config = dict(
    n_layer=11,
    d_model=64,
    n_head=1,
    n_kv_head=1,
    head_dim=64,
    d_mlp=256,
    vocab_size=8192,
    activation='tanh_gelu',
    norm='layernorm',
    norm_place='pre',
    norm_eps=1e-06,
    positions='learned',
    qk_norm=False,
    attn_scale=0.125,
    bias='all',
    tie_embeddings=True,
    parallel_block=False,
    init='normal',
    init_std_qkv=0.0625,
    init_std_o=0.0134,
    init_std_up=0.0625,
    init_std_down=0.0134,
    init_out_by_depth=True,
    optimizer='adamw',
    lr=0.00258,
    beta1=0.9,
    beta2=0.95,
    weight_decay=0.058,
    lr_head=0.0122,
    grad_clip=0.5,
    warmup_steps=222,
    schedule='cos',
    final_lr_fraction=0.0,
    batch_tokens=8192,
    seq_len=256,
    doc_mask=True,
    train_tokens=83760000,
    steps=10225,
    dataset='wikipedia_en',
)
Each number is 500 + 50 x the weight over the matrix's rms, rounded and kept within 0 to 999. Layers, rows and columns count from 0. Numbers have three digits each.

# down: layer 8 MLP down (transposed), 256x64, rms 0.134, rows 31-77, columns 0-63
# up: layer 8 MLP up, 256x64, rms 0.144, rows 32-77, columns 0-63
down31:501408468588538479484457513509522499492480599463494472568464505506515503493590519477449464553476421575544529422511445505460473550524449417440427456504535475498530447571542543481515492572520502
up32:495479469537499472514521439484521502474490548477573524511501534491495493503468566507476527554482505405470448483575501484517518509504578496566476520491478404510563537537485512459512451465464463
down32:478515509408518483448540566529461419538483453481495517475514490512478502466471459450516499454530445489527505503491575516526501479506437651511441538544555477506413485527556477631520543480537461
up33:537477440461463380495504516458536540518481433492496634513475454479463473564500502460517491582520482478520496549656508503446543499540488460493472482466493431496462494479564506493558466494505535
down33:440487513479511567499488480505539494555518533509484429569564532563536499459497516534419517496472536494501524503448526508515521519468591506513557478461497462511471443461458466411510464520483448
up34:465557613562484581460533487445469501449587473512531456367462482442550579546458529512461612514553587489533450466516431506548560501464510488526478608538541499493459502486447440464504426457562538
down34:511494508546507574535498450537577454483528514526542549476488534475478483514567499485481466548475511485465500495566468517505503576546488531502241536496355433466481458511519492530526476516467487
up35:493475581523432523459530510415555508553466547532487534460461499390509477535475506572418528440592510384444585509509493514480459516658508452497513577549500517500477460459500485455423523492596351
down35:429599522548541386539531526539537466506485524538459477456520463543509569568523389564493505510505465473514527509471523500461479475492512451391644491449484553541468550426586335559463486477459553
up36:576551571483399435460654515543420495497495467482458512412485453417438561472578525544502524406516480545448546552478449500535482536487462373526505633504602589522509600478460480518493533388451429
down36:547433494460510448453524508534521341468514495459550463647487483515536528483486405508529443587578520528547555424580488580470538456503494417467566455465484495504519433525555493687491482506461501
up37:518585480485524525390552533526468530500474498546570543377602434478508503449477562464467437484527477323450524535492448497548393553522520516567523459486495464472482518544552448518512459477533511
down37:476440534563507495563517468480596465453478535531463500538505537474506470535477508513484558557507565595507473492557466486500523479496414351527456500575426492539487483483441491484545449506451507
up38:524609528512498406461499464465455516474545448485459469530476593503466455497510426599513424527518498485416449521563573487581511514530491485439500548505537523450465504468514521510445583543492501
down38:537412487581582568586508463507513438458492595524523463540447454498523508444490541482528531546515571561464475505507399492499473511465498497451610509482536422557530466486449556453507440491463477
up39:451491485523559517460504494434544506468455487426499541482497470466440558488424574401586484516379502528425502611500522466515487577570532493598583520527606509505449442483446417428412535499475408
down39:518458446526525518515518514534506581520462459468460504437464496535528512548578518445461507434533253546500544432477518615589504529474478619507665502488455448492542500497519382465545442472502593
up40:525502424578489484532461560489429506532490559539541450387571552471481520534526527466476532429529495492428508469573488438441524482578461468525523562515517531427499543570480369467587546582435521
down40:500485525485467516478404479519579469527435544503457517463545529523530513473490479523544459535503539540554538415462470511549534441509433427578464450492442486447439554483512475596499558507548495
up41:491496517533522498510485607457434482525590453529566570519512547457497518515446546442451475491446535459458495569497472459530440560480467503530495551438505568514505498474469541488434473425535491
down41:515491492530454435462487495442511359503421563494493398503493550579497463495493526497517467544515496518568508470502427490495555504548479575529444466496466453513541486505523515583529450499557584
up42:457546574494514517475591533420582484485527497474521558450415511485426504491483510523449561510533523402525472533539479508475558463528525465503499560530552528513484560458486533516483494403523531
down42:509420492486390517515471509515476386540526572493516471459542582506532470516507520488495540529527567487574526511485486533476470381467452564492444461421464505559523495479512473645447476489459566
up43:428458560480568503452472524455487529471509454565573559502591563535432398443552641459373552480476551380521507565489481384450586430545506500509523449499478527427496508482512495481514539503501545
down43:422488425577470513496373456520544525530528533477518490553571485429426591541491507509444419565480601525503495482589514582444462493511550473466505435527526493530534509492550497533428524515412503
up44:562543525501475515474458509494513476447497486521501502549514535515431470506609526536492494467495505581506513462505545408466543484466460417471491556524548491487547563453455561518503553487534419
down44:559498481436523575531488469505589432501473513517537534532447461497502541461502504435573501547509490519500492498460486530497496435503512511499485447506505467534489428461519495697539453524453509
up45:449492527558543417424542585473500504453574537487538506563555517575506531441488477524351450474529475537579555507516541468564525513524533392438556559451659436470446505532359498499506634402551505
down45:425539547540482538486486541482478698499455491493544498526492474519567521544549526452463490484526319506480505475477533465442520553498536460562634476491539541480447546461498515362439485490493480
up46:464521503499576509531539555491419595543444493480543492543470440471484523563544455393443503552439547551533399498475562434495450500508487486438519512575510493455538542462493566449524502543493463
down46:479493473571542498518510494478538433510455464485478495540485592491550505413512504507545494485535464456386542553401361501499538561527487693470379522534479413549521462544505509501528557439569509
up47:441507491519481511500514445448460490512460455455430547503511408389563564481524567575553520507486540543505492560593458504429678481549520402437570559543418542497440477414481483519485538469510450
down47:411484481602514614487509635558478408501504468399533518567451484460519456379446516471439524457486441479450523512466463455524552373510473440560494512621496413537510465500571496521497618543564518
up48:515458550461467507396541477394512480563533488472489505491505398463504531484592517488485462452532501540410437437492474502446552466441512466554551543564489475501583501570526479534491627437576484
down48:565538584507468478469448567515462491431412580479509527479432533492522439476488559424566506507448486518444543460530480492607535478435528493487441449509540415507513496456515515495596421583585561
up49:501366620528499523480536366492394531520550502645495445434546499476509501443567560425402585440442529418499545438531527469522543545452488450597469441555454497437508588582465477473423516454562496
down49:460590484532479538467527553557376396468488543405500477527398585404500570515477469487495549485432572551476490540496431531572471526509539468511428546607510427476558395496537562632533573510457487
up50:471430653503448503499512496460544498462561453558609483513549481479369594437478586465525546514527550381514551542603472460527455429517583479499539478555519444518398520613464424489494559397467504
down50:525454441532572544499604443598463404564464466517431492462497550507512430479527504568412574412471470508453487491391416527525535572456556646533599530531491531454414485452468626482406484593494556
up51:603501521543538421492552508453381575405530451535488518499539503476483471466523501495472487537487548583462518467530475446498533572509497417482548579495564511419519571493523521421505563479568413
down51:585491515501479441531583514416472612503471535568517532482531485470496440500476445441455487524527634500495459476540559502543426548440454360467595571559549465454495483483535518365437552491490433
up52:462475591498556531552617492475513507462601538593548514506472535509556470540500500395426562528542605403541504457561524495493606465493561466511447585480560489533487497533451489429503517406491527
down52:460533518519486559511529522539533429524460509478532535472474500489493544501485482550454537541505513488480445574516454480511467527522462522552230478580433483483506412438535507522512568572495554
up53:485555501543503512448556543392532488431428515516502499471532458531545458418490502546447542497466565506495592454508484481447504482493481525546603486445534535428481493419522588492533560470477486
down53:553504456422467469414529415465405437470601521490510498522494550456473525568486490533534501496478558442540483526535527517475534543531518571522395507511463546522554515520490518562494370486456528
up54:576512545470457371466526518534503450418568460477588539472449467567440571456462548510540400447496541523505536442546542470433511473453502462437515534528547509513462585536503502517498541507475497
down54:537500426435488548489402572499545527625564541558430487509524415612467494470521478478503394514524459554519503415422556518573504476529477577413579451534537497484514503475510437556501466416491443
up55:534509449565436457491446509533512567539547474516501529501546444536452475505455516511486456474471495472457561575618534478482500433577545490506541448455459418474464543481478449526529448481533499
down55:461474524502521570472489519549486506481443538466515529440494505453506515540571520461492485517473438549545424476456529506534488508455479437514539504478466490503481439510598574441533511582493491
up56:451498475597429476498478519532523548491625400521573520477420493530401474510515529493533513577429485469448585445512495499432540490455418509514532541529486471485447607480508477492588503480469519
down56:584453479473543572496558430489515583518438487578425431561513537488511452461509435545504525449507393512487525486422491554486491521525501500452493517462494436542511570473548417574456539512518505
up57:638434561542460466449567523540419487366497488553493461499497478485387473483452507422407495514548522533487540498493476445550491495508528491554505557407538495505582621575454456489523548517532509
down57:469523533488538508477541451511575543617537465553423493481543488471425562488569445568582415491491534489492534481483397470499473399489431524473458555451473504539543492444503502680557493524424421
up58:447465486463524462563564516462552524500560444460453509501425545512478674407520479449457465512555502457477569416582496475547582435537542438463587524594560385516454533533504513533499569513478461
down58:481464522512401568453529526485576568532425541505451450500531435562442494577533441420566467575620610494534430505522422424555487473487408623471428470467555557475556563521437550532535373438535447
up59:457449488453508518525536437403595607497623471526467532435368538484402569460542542414562480616424487451482489533578478552515567531559488466464555486507556355559415562543474496488550540527440470
down59:590454462399536578610551568459470552428512585552453545517540419459441448489596485531458494450473542507545471487434450505591478415524517443433560514366584482472489595485438511504481483576520464
up60:499588485520533478386443429465501513481532462488532497504511551461527489444523482529507490460517542488480471543455521495538547490567527527421532482528471482477534541434428452503496538440555555
down60:475435509546534488582440533506567528449445528552470440566524559564521458507517484435450428486549443493509429520553538567577403366473521555417574472479495533502488451442519510595502436518450526
up61:491496568491468513502503473468466505500393473512519559432459467475512521427436573512486477491446522468436495554552488480537485517511534544527549502461535429501468437519634436476461523561513514
down61:501472506599559460582437460537553424511523497493504455526522511505463495516494534468496503517428423467486509483448444519567478554464498434534520472535436530509538511563455511557560512469492486
up62:541396501458541593452430546404530474497600520570501463420512525441466431535547463515526493530524604513568475500508363478410506588489473482508554545435475487507375524510550483472475498546513435
down62:464579493525507465522498510495416410590519609582531502475449444536470547431549445501510481499530501505564502498481560576428533480461496490474365373446531462618479499569525519535485513539466489
up63:489516476573502539448444486470457546464515531504555495481606462499511516447491472533510477471476517562436523508502516442506497542503529478500515525535461457517542566416585477393522524394470415
down63:498474511553446518427417465518521393462489567460485414612575500559532443459505404455469501536513452495643551508440540528417428445447524680473532476519474538499528498447541528601496477561513514
up64:487511583389527540474473544511444513552575490503385457495465498522474504469521555466501547498536530513427492508606452503476610457575473465560510577475496465392606632468476528432443498588465503
down64:479536511513538579625576530583549538508442429571505477385523479490514427537535442486522523536432485550594524434474502497576484452384442534485496443434460525521511521369463521499446474472556584
up65:521522529556459535434528495496435476498474537513547555534519546511506548521476443475476409529515479526590507560457475513444537544531482448457502513393487537486498500554427563513494501490515410
down65:499479583562515448495564512482522442452484451521518502455488474576461503507527575425527453454496453528411507488542507442533561533493530570476568501528498477477475536436511457537521506471479505
up66:539454569530503524430491381427538493532533374510528569547405454402369533418513488473473490571444470464520512586563488455521539523505465463490577480533464561541443500508540540505465533510494552
down66:568539464492422577502526471442488468504557509530566524499562569519469469547513498505485495434554476537452543484443552556492552493520539503447526469462520463427527413482449527516551372479471527
up67:573437559564466505389610491471518556499522504534489527443500462461539445439523500484402520470494452498436476589495428521441583598498502474564573545472580567421458447535504566473581468393477443
down67:547481489312472531544575479532465526599526551516547459501439509521514520486479407506525536512444362512503584641422529507525481485499496592445448530449579548424601515449516415550440469466512507
up68:489499450473534500567445508519462514461447454493442609422559428452531488411620492562525615523419545487546455471603474538512480515615556402436604555464491481539504458394566454447614499510528464
down68:407425394503537478422372565559527486618510562457423589502447481500530546496485428553526526478489496532468616535500470628551417407484566459485535544563516419521517453540480513501538519511506447
up69:516426510568570518561554478436420562498515458558470603495547478492506470444608595460386540507527539512508479506498569357440566473405483453518497594555602489519454461458530451493487455450552533
down69:501585614487557504464525528537534518541476463550482506485513550392455477447440441491499432450418462508518467623516467485496458529451527526538555491392554566523430454465481514500455618530457580
up70:488527439494462511444434489549480475549485469503618548499553409559492547469538524494496434521443484533537544507452584470414472537550507511520531499508482516458495569482497476524515615507538445
down70:499460522591553443578583524456567436452572527506475461524504529481483491495512619470491573477478553508422552447533415449490451542434500516522476459542485429529522452524501574475495429555449519
up71:588436534480509530583541450434482537528587417541557509503476615538372493520531579464496558525499615454501438483512380557500601539495558479580438534471437486433449534567554467409440475443501523
down71:507470483506539562491580547517551391562518504510488492478495433540515516569575492498542545418454464515520400516482480508459472491436486461497252467545458576498447496458574613485507551546540526
up72:529477555474468406502528427526545536472616409502537481479432511558484525482468523541524494446436508481446584514610499532458578493463500472396513498565581553502559630506437424476508488517390487
down72:542495483533529508455429567502479613523526507531467474527476553548523414413499461438446476431611420591586536448483508469526483472541396545447618503450520461557455468513535536548475445503563530
up73:496523507507451545474510488468500524472466538572521554491547489480521459415551561520435517469502471434448454445496487408487456464518500524486593552496471456455521505522541501458462482514619468
down73:536449544458512508506484532480535522498495491597509491487464482467540483503427476479547428567511488457524451576463520542485455452492494490553517441515498545559461465612558489490444410466479496
up74:569568530526419472379536623437474496438491550468538517467490516487494453541488444559482461457508505521492460490482468469486536511460502484576516575482531506493511518451439475480512546361532507
down74:543484406495492480562535476566489425495498525460450518526601475526454381479473501527484509551539514450459460533523524596553474374438536517451510495508513533531499462505448594531507475496459565
up75:465542565422487537465444539591522498503547461491493452540472520554446464522448504475550407558531471483440468483476522532570419497522486558524498471604507450474468478467544476467495521568473566
down75:501485478564511493604531435477496573499467499452531511520563491496565549474540519476464518533490596444523480483497414474483499535504528356482517505486497443525582558497451465454531484459507490
up76:419521535476506533447528475441539460519541453528576515502511450581416543509553493552503445556590501376494451436597497524429513507551465470474568542367525513492394630542485559502454573468506453
down76:553554452498506434557485504544426480430487594475454463481448465532518527445503478409500490528535512498464568589522566529482638538437511579428376560428596455506587506581459477623468426532354469
up77:511526537639376503484452512456514572484503406440522562415514490472522534481489613450462475575418501384461568458576461527436540505429559361524474500643546496515467507594575377524567570509562434
down77:510473482458436509517470465481515457498524492521526532524594439493373448490506549496575470514488615484495444480572407503506569438559534466539432472515408492487490623451439444620562507506538441